From a checkpoint of a small transformer trained on Wikipedia.
Size: 12 layers, width 320, MLP 1280 GELU.
Architecture: LayerNorm before each block, learned positions, tied embeddings.
Training: a variant of Muon for these matrices, 5604 steps.
Each number is 500 + 25 x the weight over the matrix's rms, rounded and kept within 0 to 999. Layers, rows and columns count from 0. Numbers have three digits each.

# layer 3 MLP up, 1280x320, rms 0.0861, rows 146-189, columns 0-159
522521507490467511501527511498498525498479502517473513522529515521456536467513520542501475511496455520493482531535578501500474492490497513482495461480505477505485508490483538521491489478533492507512534498490459492494528529508503443544486518530506511492526487501476508494452498480457481485504468495483486484532475506510520477520463504480477547504531508503512505493533479552502492528527492498488458502479490529500486513498478514491493481494520524481496481519501498470530465521463462
500499517493500534464524504520489532495506525495523476479552539517505547492515516561500516526509494506520520536530495474473481483485491511518515498463556459475458505526509518514480506520488541515480480473506493513477459499531493457506511472483437486504476507512461522489522487503505497560505484519496488504517512486468509466481494494497536513478508486487493525445519495529507495510484483480474529495503516432488508541496532464492516493525510470473543452499496516509476490484487542
535510484505503528497537473461503497507493484524488477466504520451504506495493471482489473475477443485450495471536496502539499481462472499466506534512460501467522481479452485510482501454508513510480477528512505495499471533531479498532511516520495517497506476457516483473487499536491507486496489507489497485529482496547514523492505492498490508510483505512530493490503469543492486512528501490534476529480527506512501508517514529523492514522476473489497530515483478547544507530525503
482508494499497494479513506511522535500517503501501523508515470497480480504488497466544458487514490494505544493516490539499535506528525474474529562533458513488488545533531531483495533467492514521507514470482470490466504530524519476462492458493494470491487483498525461490515527487510542499476483476497535488505516498551486512513509498479504497488491511496516482490527524503522517509476475524482476519480520477510515494507468500482498507477516483507499491467504495471506490502487479
495510503488484520477505497499509493496500507460510520482443523489524527486491512509477543468508513536514494506494468524502485518546486494480511507496583457475548480524550477458512510473528464475474515471514489517487514479501530517517478485496579521504465494536503482491504473491489503530536468488465517494518467508548511434548508523469469459521502516542525506529496506537516537477498471489529535487549498514510472448470489521503489486528494494510491493453518475548520490462523505
499515508485513492509515518514474532464493457529497533478520535468479456483495519531513502471454508489509523471505516525503529560489497519522498516507531506536481491517523513488500482513522501507512474503510492489513473520510491509510443508472470481498508497515508502494465565493528526507500493516453495511584553450467495516468513497497548433485537509491500426476493461475503506487508480517522521491518476523487511504510480495481467521502521487484524503474515481501528462515481480
535496476501520471536557483494459471473553533480502492480510514524492469539494530511496511537460507481457529486494469475489516529457453485460497495521497478480494479505514489486508564511486521511513496514501446500508521485501481522483507488474507489500493506543477508575508503464534460509475507491484442508485494534507474496500525499495461483472480542494516499511504490474451525472529469445558500496502523522516500502526512501549484452489469483517483506535451489532462557538459461
510501511495523480526487511526500492470482490490494439489429500472467518514522498425546494496524490521481501521520556520484497507509519501513469460502541496518481444501511502493530487532524445532511510526523527519493526518520499464461470501508489497509511530453491526506563555494487495460473461502528513534487523480500524476493478489480471471480499564487510483478481529474493482481497522525521519490471497501496478440509504497492525520462461495529517490512517529531511505524513520
502469536532472465567479500481488508505525513548501466478514525497494484491521504464516515532503480500457517496522537487542523504508483515486482493494507486522484515538495511486479457481468470555453483483473487474529532444516526525490470520519478540534539520511429512535507519503513481487526475527521517522494515507459501499494508499467463495492521522527499515539527465469503491523521495502505465459509459476479449434502459506507475521541484451455462482515506547531523512454496487
513500512519498541519494484505474487513518464461511500513511558478531530540485557474497516481478435537470484499487546515489535491481504513531507445519530504508462516510490545505484502513484510536473512505494508516497490544536500530489510520467517528506487487464503499543431529505438530513526537476537522570531526502474450510475448495445518527513524479532528519504496564488480487489459515495530530454479514523500542441417504501496505431512528501477499451477497466541483477538483513
473486516476517492502506504472489544512485473506525489547565516533504463514500480509480521502501543511455493489468474514505458483501500518500465450469492506483496483504524520521506512477509503465471501512504478530494529507458515505531500481537496488522477486515516506511505501499490461525490484543503524536549487509499473499520487498468533439513532509516503525511521511470537530465548516475538500498553483483507489501460493485479445478484531500507482458506567499463483504525481511
526485493494480503494502460515465497452522523503462522474555516464518515492491487471467555522475513499497492486503491482513484509493512485506522467472507505487495473460482500486495500474494516514511495507515483520485508494491484506500507486499520492548479513454490498491531506496491501514518509527486510519522449527517499475485461507493504525527488519506486483500524520499484508495526505452527484494491508556450493458501488468499519502505517496516491485494494505462493489433513487
525487501550484474535526529501505460479525482509507462474470506460451568494482478498494523473511524498522512474477565513482556478485492550479487454521539465470469471515471540504534505485494511511484461533466525518513534503514486471463471486495501494521498511476486522490498472500519478467483488476531529490505573529513471535507491522504502505459465499477469493516493519494518489508503501517492513533417482513504447517480522491547491511534508480541504523529505495488471495488471470
507513479513494483490515536521491472505534547548511462480449498496528489519518539524502520456489495468474489529493494532522459486467474480465483558498482522512482499459489552512477494470481514507480518513512493533469542496504480472510479502502494493510524451494580531496503578489539489517507495494534475499508513503502500474532495520513462483512526505490508547482501485517472478507501531494530490512478438517494497507507493504475485480506516547482498475515485484525473468544475485
493476465513429521493516470504477524480483508478528474512507504519490499554495490469544486495529486481526492504495522510493498504536496481483518461507526488488463506538531474509479512462464478496510493519544461532504481491499461489551511507505514503459501506535524531526539522505461495541506471493480495469486505532495525492473531522492465505534494461536443465513475499512500526524504529463544493489498486541482516470514499457483474526496469475480516433503520527503540539494526517
485521526464484494496493487468476499507466527479480476512539496456497492489472476513468527513496512481482493524569491530465521501531472539526546489500458491455525452490506537494487526481430487524519561475495479558504504455486457475487533506494510536498513502473572531521483477496526478510540522522524503453532546472538500505524484505493530523467503518474535464452507527518500498485526459478492526453501500457504485574535498504492494469494492495471499536556460521527520542522485464
496480491521514485449485500504516499487511498492459443497559490487476538523527488491458522492541539520481527467483486520509520505465485475521501504502460495485457524453488543478468458514451506503530461478489504511554495534486487475481484487500479493548489501525510479466536492521508459467502488512478513487498528489503434545547487449504534465515495549492504473521507482557517491490492471535567512510500505478511451495563490514512479522534509552510482557538493511506496463481483561
468513514505460512543478478463498515506499503498510475514491486537483520458453489524515530571524449508480500487480475498505500540498542524459527481458466473499521488474547527504471509525464531484466497507488471525515451503535499493478512481460492488513464487538511475462527459497509517505465574544491528467540494516483493550477527500508484482509521491507514424518459462514508499495504521542469462428544504482495458569489500510493494527511525477474447486540537502516492508521487482
526477513519545457529473477467521504494459501457504496495492538497499500493487523511515532471475507458494508476492500500510448485473486495476485513490534489492551491452513523541447491546474522521506492507503469510488485492496481491502484508501480544538471462511525485486503511526485515493508526506515503481500491516513483515510508504471484499521502501507512502478471506503483469539443485466497465515420514500490503530501493514510473482468489469510546483567480504484531512543501498
530515522504512553527504492516481483463481458478516481489466469464524511436459548526536523480524522432533514487482533499514483481500459503526483477485472529515531483579527461501493471523512495509459510495497503520505528458484484483524552518488488533483523531506527533513438471462507486510507487522523512490475438522532509491499444546498524493502517491496512548481521538536534506450524538496514566465511506444458541449520488473479500507492505452530498492490472469489510470494519479
499495497500475485479503556497492471526487513456531475480481492491524480467503507480505512486455545544483507447508495473481466516496481478491509537486470502557462507489482496484488509480467494554495504460483521559516495521496441477489493467535515519521473544498485508478522497494494455474496531504499498521504494486539506456491491506513529469488506556529435491470523543487505495512516506487499494444523520556530500499532495502490537509528502469500469468510520492474488454501473479
500511500512505510518459508561459476499533473550486506505520502478490530500507450457511460496465479513494510490483505515492469496469470493515494489525522463492494512518511496505482550507460477472513511530511524464518465462505503481478481461510507520511498490528525475493465514547518512499527511512482503423538461491499507518512492526481476516468522518465468519508465515445518541540511471560494529518484501467469463523522476526485485517475564483506532471510468495527528524488528512
489482499527492508476503519471456537470519468526529530486572523474502506490480505521502523488467483475483536514521504519513490482500473510513465507470488495516507473489562477533525513510501490472490512492469506506457493519545494476535503445487524483478512476525504554519523522546461496530523485482485466540535539506529491506531481520515478482524531496533521499492524495538497526523493488531486543497508507472482508470514519456472503504493500504498555476498515479499535445513465536
508479460518511502481513476495501485513476533471511462535529502515429522495493549475497486491496497489517530511497487508473503495508470457546522500524490502527509507499480514490482508438485472513479497480507501526481478495465545512569514525551495523510522482507476520458479499490473493507504493484486545515543515475474500450529486521564484502499468509529478507508527511474543478494476517450505507460520510504540526485486544535514468512483496473516521465487479522499522509479486502
495531486503474471505515493469483456486468483490483528475485492470488502503508545464550499474463520512495451457466464522472517452482500536502495489485480517502498507490509523495482501467526524525479506512485515481552535513493481495512491497481507496510542517492513481567502521496475534529501481521528508499517493532511484476464507545471486486510502500521512533497483514509501464492487537504485499511480562541518499547533478527464502524514484457481510517516533455489504489498495490
550498472481492520509494492508512527495533497480501500526522519525486487487475515498503461516510505510519546505504474478473538489467500506524514515497547454470526498469473480489491501521456507495494495487554523484484484531488510462502491481415486521517438495503550535550510501518518506492458491475494511490496474537483530502491473520517499513514473493480498456476499495517553518487474534526494506515543495481483520520486479490518526522512504470480479455512504450470516504468489486
479495509469539458486488523504513452504457522470537514485507475475499469512502472491501503505521502519451484489541509458481517503512511542497514523444521465522490502485506511491487539534509481480519495451484536521500519539497514541463496512536508520471516511471467516500454478509486456501505528468514480485494495502464494487510545490459496494517547519516529498513519525516532442532510487487510508509551495538511485520507532496521453501501491472475495471568523515480541531516494469
516533486456489479498540526457472496493478518493488479502520508436480491503511547468492511488496471480452512536525439541476536547505498527460532453503460505507513467465459498533494531495505511459491530499484442497535535517488461514474550523528472500517480475511497475514511497503511540464536464467546511509516494516503515470482491479486502517512462533489502508475498488532497539519496516451454507541549554492525519518531496460490515499531491518479507540523516494535482502527515488
509467482515531494449500510490500475537501468497496491489490497475537520461457507537502517504533464498521512519531493471550495504493514509496513490511492487505477468476485509537465487496538486480515488514517516467490466512520450548462513490542494472533494522470471475517478461497445507511532488514525458474556511552530450493476530466548511479512507508482503519527481468482534496518503482520514518533496498538472479473538490519488488466532478479478504521512489498516481479498514473
532488498525525472471534498532487585494488500465524481519510476502540541482476502477495503494525519465451454493507527483494503443512522539494500504512465486483457490530511487485496507509483539541540501469514518522479435463504504524492521471523548523481471507489500515540543521536494509523445464473524477547482519537499513470483515515503498517476536508527510481524494532496483533528481558515546543465531485446539507517517504503491492539473499480513513478516513513456477523518527424
526520520489513482480530528542486534530540476433520471492444508511547508487497506488498473484491498487482477472499494467489493480518505481470524465518499493535549472550543525536501486475481528549501448511516511517482547459507534456550476507546485518516484545526468531493526516497449461527495492500552526501520482484469522463507486477493515528476512476510477509510483501498547480513522504505539512529574487490499528541431450523509525518503508530490486454464502494427487502487492505
513511513522522518495428525498503502501485509489524489450484504462551478498533494472547456456486504503477524522487553513534495470473457508541471481468511475461497497520512511522483513540532524486476538524485510491511528477468499490517526510500473485492485510492482490489495528509469503493519495463484529497501493477525486501543481524463457529493546481522522548542489553497520509482473454506503551491509466504501515473492516523489455528487479493512508504495490477447537505531519487
488452505481553549490518527508506470499513543507490490486485556456467514466529522478484485462484480504532493508454517554487512525456507539485464462517481454498490489470506527519485505497506485483501492537472475506516507519506499509505492533475494481486531515493523513479521445458525451512534486507529530474520461465509500471542538495500469508502492480483519524501525483523496508499527523492460526498515533472514507535527459519491508493478490509501511477490521485508539494526460490
547492492560466525491526485505519518521511512494487519485475484503484512512488500471493481511463507500467486483493472501475507489501475489521518511521473487477497520523500497533574490491486483488475550529484481507475486474530547518496508513522444481449506449497520509485513466492489533459475455512500513499562472516423542438522577508509462503484516519499497474493520475457509517529491483518517506502484521489479490477452503487507500546525482520540537553505472540525490505490526509
532493474499504477512491538547540488480461523528491493476502510505494496472469504496493541486505481521508491516528494476510537471508442498476516528507520513488479515444487504504493494505487513455525490496491517468530520508504479512511493478509503514530459498518509514503536530507474482535479480566493551485480507556513563485491491532517507516463519501469469552495496481500495471454479489485537516502508516493528472479528493519520505482527502490502526499507493505497504488486503518
494491477537477478529490490505508460509499512484488481547478547517510522507553518491505478513450550466492490513524531556490532565553500514482503511526516491505529462492563502469538508483478511510520520510501468461511505460474527505494456499488507481470489503451468477496491504564499532507492435492511493510469534502459494486481498509518520537511487556488504490457497474519515532492483500515514550487519548541570485515483526522515497499474515527524434496505491463493481494512510479
537464493536484492460498488491492476522548475472505472460527510501467507451552481494473476496538499522501456483470520477480523547457502489485497492507471508516519522506487505515457489513480452520548464518504493518438529531502483531551481491531516542509490498491485512434513503493503471445482537501510513503519498528472460537486501521504512499509523518518511529478468508498561489449480484555436549544481508463515506551500505502503490495482503510563514499543532504450435497515504503
486490539471522522487503538443470510477491472500509488472531505526514491496495508494468504543488489501463496468513581494491447480474515501515455455476507529485521502518530542515491518503497480524482516487541516506480530488525499527522468535505518492479532525459467535479539441519504511534524485503512535491532531434526502506513521475475451513507471595491485471503509481490496491514494506493498522519519488507492519505489487487484463511519446483502506451515526450545473552499500495
536498541475525511505525465494480490492492522448436456495489536434486497510452483496508503531496445498480534496537508503462515505527517529530539512506523479473562470448523501533472496466528495534502493497538500487542463520514512544509530472570487494504486549463502503495475499480470486512512433498530451483521482487473493494479499468503486488481468508471482541480509524481524433481480519494522479507506525481478475495511489517511554492519510522543534501538492469454467510492518506
516519491523507529535470521516534511516510539501493461518472539492529458499518515511481472502510488473536456508499499530526520534509490495516490500499487458521478506461488494478495533490538513497522497495531482520519469525484487534510518483500492464519499524538503514488484512532519503516450472485473525467485512519491530477494487469510422502512476430528514527489495501519496505496520483517517488511530548475529487496507506512527492497502513561496558472536506508442475506499500510
495517498507513510521498489525498478529493522561498494500520502540476477517518508533499488507523527490455529481488507474479462473505518485483536534511545520471496481561488522471507508483466493480489519497492476545534487530502546483471515493513481520498468464453535518422525490511533509504466497491525487460515500497490518519504484471472523484486472470464479506488473516514464524498522516527505521526500525505460523451514517475489528492529507476515555471476472448542493536459437483
511500494501480489519441453475515419496514477481461528503451506522538480500511478521508481441512532540497527551548464502543455479529489520515484472504526492511417450514526515492443454500543496538505536479510503524545502467489503582499508545478467478472551503493490545486538515439499493521487475490553531578489444489511509482523460497547495525484515515467535479498491476448489525458525502474454462508482469509553495510515487545459492537569496488497521477500508545515474486498497467
476485483497476529499515508500503458484530531487474501493506519459492511537509482477461530457511514536505498516530501506536561542531510502554500499533493523506442491483523482505447520484503492504535518467470478476499510516509515492516501512535481523509489475519535470505484501535473517506517503494491512431513485520517534499530548517518486480546524539486484505540498509498495488537486471480483463508457492549517499426485545489510479525499535506470531492509482510512469489474464498
503519500514484499538488568517519536529497506475455532494495458499502511475460493485506500503523500521517517535459481508520477539535472499538517532479523528534526470510508531507517498525481447509512496461506479510501508559502518458454498488538478518470524547505508496516490518519471531455458490499515530531486523503513509497506460531500493486513491459478502530506485529499441477482531524551496498511489498500475485486525458520475508470512544502490518456522474507465526531463494506
# layer 3 MLP down (transposed), 1280x320, rms 0.0193, rows 146-189, columns 0-159
511497483494519498497508491509533545481504483449478475527501537489543485525494504504502493524480511523488510535510438487527522507571513462491471477478503527485507526525568482426454494491481508500463504495501545541481461499506511517457503494489473517477509508502501517530520502461512504523509529487490478476478506506534486513514488523513526502491482512477508475512554527522487504511454478497476484507547489463493506464501492506473468480519500519509491516539498552497493502500511490
496478507555475498500511509514507506517563514494486506497479455477514526511503503458495473486478482470479481477493467550536525494511493509489477505553506503487482521534490490482525492494481479514493501526535509503517502500542513474516514519496528515558531488516511466494495530465532514486499509513477479516508465554534517507484495498512507521498485502491476509504513508507496549528494501507498478499510515527480488495465498491495491504441483529529474567491515461516496521496478484
514537493466492502543532485490479487503475515509538546505501529459522455524537478504476485517486495512516482524470533464523541490520493488501509458516509506481509506521473493547484497530498528453550449530479516545490499513499512465500496523511452477495537492503513518484493469459480465511493499520514489483445492494535492486466489481502519508529458496493474488529528493512495538527504512476507534506486548489451481517533526449502455507456498522535506539447478551483496522471521545
503459496491500493517457518472514487501504475487456517512471507510546486470478481480496532501490500502536534465505503556492518508508465476497515483513517492510535531461521507477511480525501514529494517449521515479550509498509500528550477480505453529499500492481510540496505473495541511526510542463461477477491504499495521463484530480487487489504479528529486493502490491448509494505518481442536509489490449495521487521487487516494524533528516502512485552497478509518489525476476498
502504525466484476497519530487504523452487508492514523498490522499521489550523488523513486508479541484542511507541530511493506495483476455509498496444466512500503509479480495491503465497476485469509478471452484507529480465519532495505522506509486486484474530531482476471548512486511506482547494518483470494491514455549491537523489508478467484491453490498517501507538513513546516502469491496463484507527511505535499500505519488479518471515453535519454471483527491530459526520551472
511515523557479468457515499464530472489532485509509479497547538486498506554491477506440509487445489482535504499483503531505466483483517503495524503517480489506504465543506494479508490479519470485471517479513507474500492505498476494491526466476528505492462434473516523480540489465534503485516489521505536488485495526523465491481474464479501513500486509499482486542463495493518513486514491554497503473466487510517437488506538531530456575497497499477486511469492487518484524461513507
524553501534499507517451513521535505504485481521535473491512539489508534488529484487544495512527511526527518468491486536460484486525499525507479520508514502497489547506503553520481475477447494561511483465489521460488516527494470501523464487505475468495498463494556511510479501494490478504481519530510515502434500464517491494492457501469535488484499472545520532499503506521524496463518495495494513477498504475472489484522508506489443488447513517525508509453504454500440526523507459
542493479510474451525499493518481447485541465474533527497481524522498472506497480547463544518515523494497499506476486513444512499454512509522530481539472545448541462470488491574595511552493503496481496439568508481510491463494506499550499468446511508509476504491492535500543472494436448517504496510509522509497494469482519486519521517491479523508522459522479524481496508509483517514471527493519469505524475529528484487478519539503491502479483502505490465490482528462492513518512519
513483509475495475520451485521515554455532491498502508446509505458474546527508489498502504486528519511561590504463498474475509488490523522506506480519475532512537499492528538436533457483509458506492520490471459496502533498473469459496511491513522458514526475532481505531489480479496503507474491506483503544474505485513517504467548535504518496498527521507495537516542505481510461464530468520501477529459486520529440545511505485506519470509472495528548465484494475478472504509507464
480487472509481511491519457507530471519509493444461534530574494486490546499487533517508527544501482493477499512479522514502476517517508497487550466509510503497440535464474504543519552500461541487507496478499550497495512480519468533502488512509476528518487503468503496501490514434515512524525496436504505507502468463449504533482515536480503469466500501488537495507552478515470496499520519492519525484505475523481521483487492474538539485526506509454509494485513515501523470549470477
491528521491471533498497474500492516527515520529515487555480462513513501495533468512524477484510490489494498469520473519460452519458505491456500522479502504472462550510462463470489480504472503507510454520513497523475517494454490506536488524504512470517490482502463488456527519518489480475495490544491484535511547531492487530502514461534544450506483533511523501504523487521476530467505506504489497518532484537509471519500502477514459505477504532491516491509493505509529496531508498
490522493509463485516455481476505476464520512521503522531509513532441467533512509515535512492495521473517529504510501462487529495536498517510502516458434481484500517505527508516523459473494572505525506487451469498499510499512530525503543488522455522469497454532529533505529489480493459490514477511493472504493494484451482502491508512502507534506480524517515464494512524498509495544480521524491521526523480451497510494549485438477499503525475491456500500512511524508454516461518496
493473498486551483450512505520478548510504512446514500457535489526527454514509531541527481487484500472510503464461468531491486497527512457498485553533472490473486518515502539515527557481459506540569535516449491536502503509484473465484504525490513493475462468509486469494525528513482488502514482492523494521499524492534500494445528476517470492524526460511480458536529534491489453528510511478511477451504489467484499536471505520538530480452531484486533487505497515456495462524475509
498501483494452491482505506509498527497513486491498483569498519504490488461533502489515514494502505480487502520512519518511508514496511493522496474502481463459500470503457477526517503494484459521503479472592486490501520468504511541516494495519554489530511536493538527521456532579506521467478530551528499456518558506505499475531496490490528509530510506531490446479507489495492504490485458524502498479501538506512532507514534514469516501518502552482510532476499492485510510522474483
481514501539496489487488502509502508475541474528505511519527454479458539463473478493545448440533510475480533516476509501533483535571486486479489519498512492488458540510509436482506464502494482473465491491509446485526475492510452480530515523509512517477459492485544486516487476521479534482483518508518531532512516510453530502490492515496469484540460472512496523490488528540474506482511493478482498477502474515538490477511531474506496548533500502492505495553472512506508510489518534
488489505512522509512487512527505478429490519468449498539506534520521472509465470513483496469507503482519526511528535526488492503482513526528536507552549511510481521465467478493440497460493513508524491484511481525508489503511493482497502488516512538531471483459555539531454525520544458466527503500504520519507513495453523563529490508494527512489457516496508501475514487466451507443497486496482477471515476517490478533489490493499441506525514520471495542507537510538556504482511510
518503442526488463548443510546498458515499516492469515475477542484515544517470482478486491512495458497536475498498482511498475521488505514446460528499466495487549491512517517561475531482477512501469451544476502510507566454521484516512511500449516486488459521474537482525502526487567501495514490469493532500526508465528516478489506500478524534475537558485476511458552503489497499510523512486482491530555479500505502488484533504499494471530540501524509505503486470506530515493505530
475493552526529526496451483513512509519479473453493469515542496520523502512489505506519471517536506500533485529495479469511493514490525477559468484479514534513497518460502450520522504525468497485487541499517500522481521494573503480511538483462477468470529525489519477445485469501484519462524493531465494488519501484550491583506485475491494473516509514495531464581500529506530493535466532499476467463525483521486500457524468498515486483503510471467520532537512477547503509510487495
471505496452523440493471515488516498471505493510535471528447475511504521501459461519489482489513521473491446519507515461533511493509489503508489523493504510503501508538524497512504503493493467491497513460493482477490532476514495474500529554495498447504492496522500494517453538476489508469506517493473545495481529495500565492495516521538449498539504483494527493514466486495538506530485527453505480469509486512479529495533501498471493510517518482487471493481487533521513517527552499
579479491469536457483489497462521498495496538485538492475513515524485493497530413498516500509554480518515494513512465506469501525518501496481487528504494535521500500521487520513508512500480490484487523473429506540547490464527501482491475502465496456531503471478478497497549490480492489511523534471462509490487508476492529554508548408526488466505489469491495513498510517543507516522507452523504496509503491518554461509508490511502492504482518451524501493511492544528550452531529492
528470518500512474528469496522502475461546523494437528451496468502501462506495513537501518499489503466549511520495505510502519492528521541517544458489472492471475539523485507469485499500513482482534502518453530485478491507443488515477534531491469467506518481487505514514506542527474521508467502463522513469468481528488507518499455499517471535514487508487544468483540501488491485534507508508504496480454508511472491513485462517520555529496511539467525502494482499502485527459500506
486538473501514473491444498498500497532510529483514521482483483540536486506499496458524465526548504514469553512484493503552518534532516469480528495455455483464523480511478507534475448512492509487477542514476480492524542496519520507483504506516500556516510469512521509455464504476524522501490494513448476541529485486465508486492498490483465517535546506466466485476494498493501523512488485458479497526501495525539490504474513497485518498505489537548491511467506529512492472504516474
494494515480483479513495467525544483503522523474503511521485543551516489498521517452490471462506457465497479502457488523508509486535543522496497504501486523464490519469514491493471484502522485466554474514525486491499510475524514552520514507491479515490541501500506477482468489486525530490489537473493498508458473512541498508477491486497513455470505496494441487519495463483501508515475520466490500477509485486501495515468477490523500473550487473512496517549519504558506486512522499
479478558493517503480544504506511536503476508463498496500522474537458507520510506468519505512522541494476505494502514522496497520520494479498519524504459497464535498509449463476487544493506491519460503508523472463503504481503546548461501479502459440482511476503518457538518479511491514489508489505496518546497463500526512442524461497540472483446485487489497480509491503462510511503507506508460494472472500501543553528449506543518491510536514483552494495470450527498498509493517536
524476546522502472532483504513475522466511503499493511493470504527496530500492511496480492514498497491504552531514488506511452506552505480506518523532446508465509441506478484540525535505445480507530504494497502501497486509486495480484495466491474509518457497500498524470494494488503513471512459525520547512459526483490548489487513457477482504458515482506489542452518457491496478470480467513464511512513470469495504500481513499508504518478520493514494457542525574494481484488508514
506519507470544489500474513491458516461501508500493522495490527531459503506506539509481526480496467465528511503504510555508492493521483471495486557534504477538471483495491505490481474502473487539498543507518519505505501481516508519492542476530555490495481493536480528546510497498506481470509511464497534502514515473480531506498528505499521496470504512500511452499464476500460477517464475493529477477465482471442508440525522534487501476542524550482484482500527480483503508508513454
492529489454508505472529497483524510476497496505555469490513511484496457485506478514467512517545491482519484511491507472477505482503506525501498494454472497471508527464488488511525542500515492510482476483513518535524504533478502487492471448530482506496500524518497474485514472507534454507512498484508524479493497470503492482516509514494497512513502517519490527498520507491504496528514480519515528492541492519514470526490525493549484488491443494515547455507513503504522517523505462
529458518501498554500513513510490545462501471519534457490523486513541501509520529511445499503473520530545556472528462519463461540509460472529488533457518518518528496476555498500496484466474541463500493498489526505542513510491511555517562491483559471491487506505496488506516437441543459482474501520547491501492502497502497523509507488475542449514484542510530495448543500526477454538512519545503487515494449497497480473540481529529476540492467481529486486533514484534517491509456540
493519501538553498489468492441489485529478515526447516534539522483501509519485532509461491500534498479521505566509514474499490507514507498529516498472460484520484487485481532539479431490448499474483451517479521500488527528527491510513495552507494508483466482472512489526454469476494486496478494475518487492515511449507519501466449511494502488498525451526531531497495458466542496526558537454505520546556509475442508542483476498515525473503480495469467489492513510505483521470489519
527539500463549465428510503499474519513471523509471467502517469500532473528464506488487485471489533505511502472454546468484539494508492492475454473501467539483509513523453498504509498486449466491501481488511507504492494502571494480537543488467464491477531481489514507507492524472521485536524466472481503507517502512530474442430488515537524501503483511537511484495457505503509500508503520489474462472541529510473470469471589487486473484458512480518487546491563516496510475500450540
469551535487506459511499485508547439493545457461502500488489517524534531516508519501465476498474493460493523511542508535503496484518536484560504586540466505501483495547476509477477471495475528518529489484491507489471503507509528479459485520498467479521479494482492464446480515489486534465536472512466498533512509462465507551466460485549457559510452481539510454489433495493526464464472467518510482529501471506501549483502511486519483511528506504502503518508489501484536488480477501
486487423493516482493556464496502465475554534497505522501521485530533521527522480509490459526516446514524522468443485527474493517517492502518461506486472504481542525509521510515523486545492489469561498526494474531494487519499474477469514469529494495499487486525516512533507516510500476495483517461499491488486474521454473523440531472469506490476491542499453529519503521524503453522487541514509519478505462531474483519513457456509484551518544480504450530501486494444480572523515492
541520482526503505512503495458488505485502527483481495515497487530479493501498517512505535519513518502493496533555500516472457470482460503517488491492493489501486494491492444495527488529508534459467484485491530471523524462525499475522529512486485516497499467518478536490519479527486498496495502523456498497500532492500547517497507506484503458526466526491552495496510523502482465508479488467484496489462499542515513470499508530485527506509520534512470539487543484526479484488455512
487491507457537475497495500519504495505503478513504503501510526552496505485473505545437457537524491494517517519494500517450508503498504520493480440485543513503488505516502511499532485470477497513481481477505497520504514511533490458541484540501481518555483538477474488502505513492525447514526501467497523501452518499500502566483514492509504501479512525506479518543491490461471534484493485523474498511525467505490466504469541459544472543523489502481513497482521531493493504569500494
539547515521551482478561461552520488521450517472541498518506471495472463453470458464477507557525495452492488533481528515475494472534479495512535516519472496483517523498521529449501536504495509425492504484493505465521492527450440480470517519499494477554499487582486498469494484489505528501500519523499485550542539489469527485500468496472505509529497515434516479500520445502503525526469547472547476499508509535505481494461540504514558488522559483490533498563469513508463516520552487
489484511562550540523461510508480504527467541503502433472510485476492491472526497510459505485479476558516504495518501521553491500549515488513522487509481473488464492537477457515490510522531491480528505473497484510519477457478572476520481476539494495471485515537485524455478511466530526498535451517497489530483518511526458485479500493517507526478499531496496490488507475518500515483482527514473505463476478529509475450514484549520525491515522523536487475514514500497479516490526477
505470446512510480499529456479531479501469467485496453521518515506490469568445495492506482430513483477480517500481476538545489520466557533507507540504440519474530538517539498534519495547532491509471505491499507529512508551522478567505497487474485530504487489541455447473544511450504536511492533508547463520523526505483482516463494504519533492527472505494490473507501528477535537477527513510548457473531491507486526519536518472513539540543470501471511497501469503491505526509505467
502492505510498511478451498496500490516492501470500507482481531523524501490477476554561522543501499483520511503527516503549515517460497497519524451516473499501509523476489484489471495490458527478459490436529531463448488490516504474476478498527514503491503447479500485516495454577495472504519548495454493479459550442464468469516499456488508505524479520502513525544473542464530497545538475536470516478495493516523486517550509474495451510532489502502493525499493556522492501497546523
519486527541492489482490490507514547451485495501507493450528478482500530541514521522486534530524509511469498495495495496486515524508488547540487464499505512528513489525453471526472513485524510498510539480496495502511496486475451490485549453504517488502497483475494485499513498524514488529500508524489484493474502515503463489448534509471527487491518493524497505475511515493507498514528459504487503492519521528496476540451493523496532500513492511511487533524516532474521476474538517
490474546499518510522514521500514512527529483519493462524473502504507511527547540510478482494474484499493545513522476508550497523550497475524471518500514475500502514445515481479455447507513513464505474478494514516510476504535490558482535469496480528485521500487505511510489517519494505488527494453515522438496524465524490536506489507534472506476439483504526587501493483512495496503505477501517534529514494479487516472486546444494497465483493515497517497488515496508459512481483511
515465483496466555497516485500533510526480531485547512527512531464508482519497501467479507472484501477472470494512529486498539494546492499501489517468529513470529521507498509448527510496489504479543529510512552448487474504505497494490513519491430494506451511503495513475422490495513470539509542539494524467513507530508509522470507504503520494481488475501500490523492531499476518515539511541490513474504507477435462485529518446521517512489458516477520494516481462476547520466512505
485495464508485529483518462527495467466462517531463454494485477513485518508502479496502497575546496530517537507535510527471543505526509518531497479469490491509428464517507524525498454491499474548527531452497435529506478528484512502528506517516483455550529466511492514515502502530529536517501497511466502486529506506473478517481507465532495525493488500487487487515486519487495483534530505509489496538512535525453526507503491528468476485499475503531518479530491473479494497488504579
494517470494493479467535476502508504512511509468527498484508496521466521514498495482476486487480509474559505501499504465477535516432503481488539494495532493526485543479488521455525520505530527509503482486509473555492506529520527528495470516521474497469505521493466502527518502504501502513519475485534561525507505477533501510486494527520501514463502487521540477496499508511503509542543485478480519518502528485500497543505491527520486458490456509460489509458488485525494446497478546
497505483503458508549492558541459473525527494535508503505498515517505485522515465521501513484569504479518505497484457476474508480507526463583503517506498507479474455480507506529514438508474487477538514457486498497505483488485474538528470478497478525514463474547475488500493490504525485524514456523505491507565472468491491519506439483506448549473537508502477569487494489468525524495522543458481530477452518494517469489441458465465527468497516508497521517555498514503469490559488509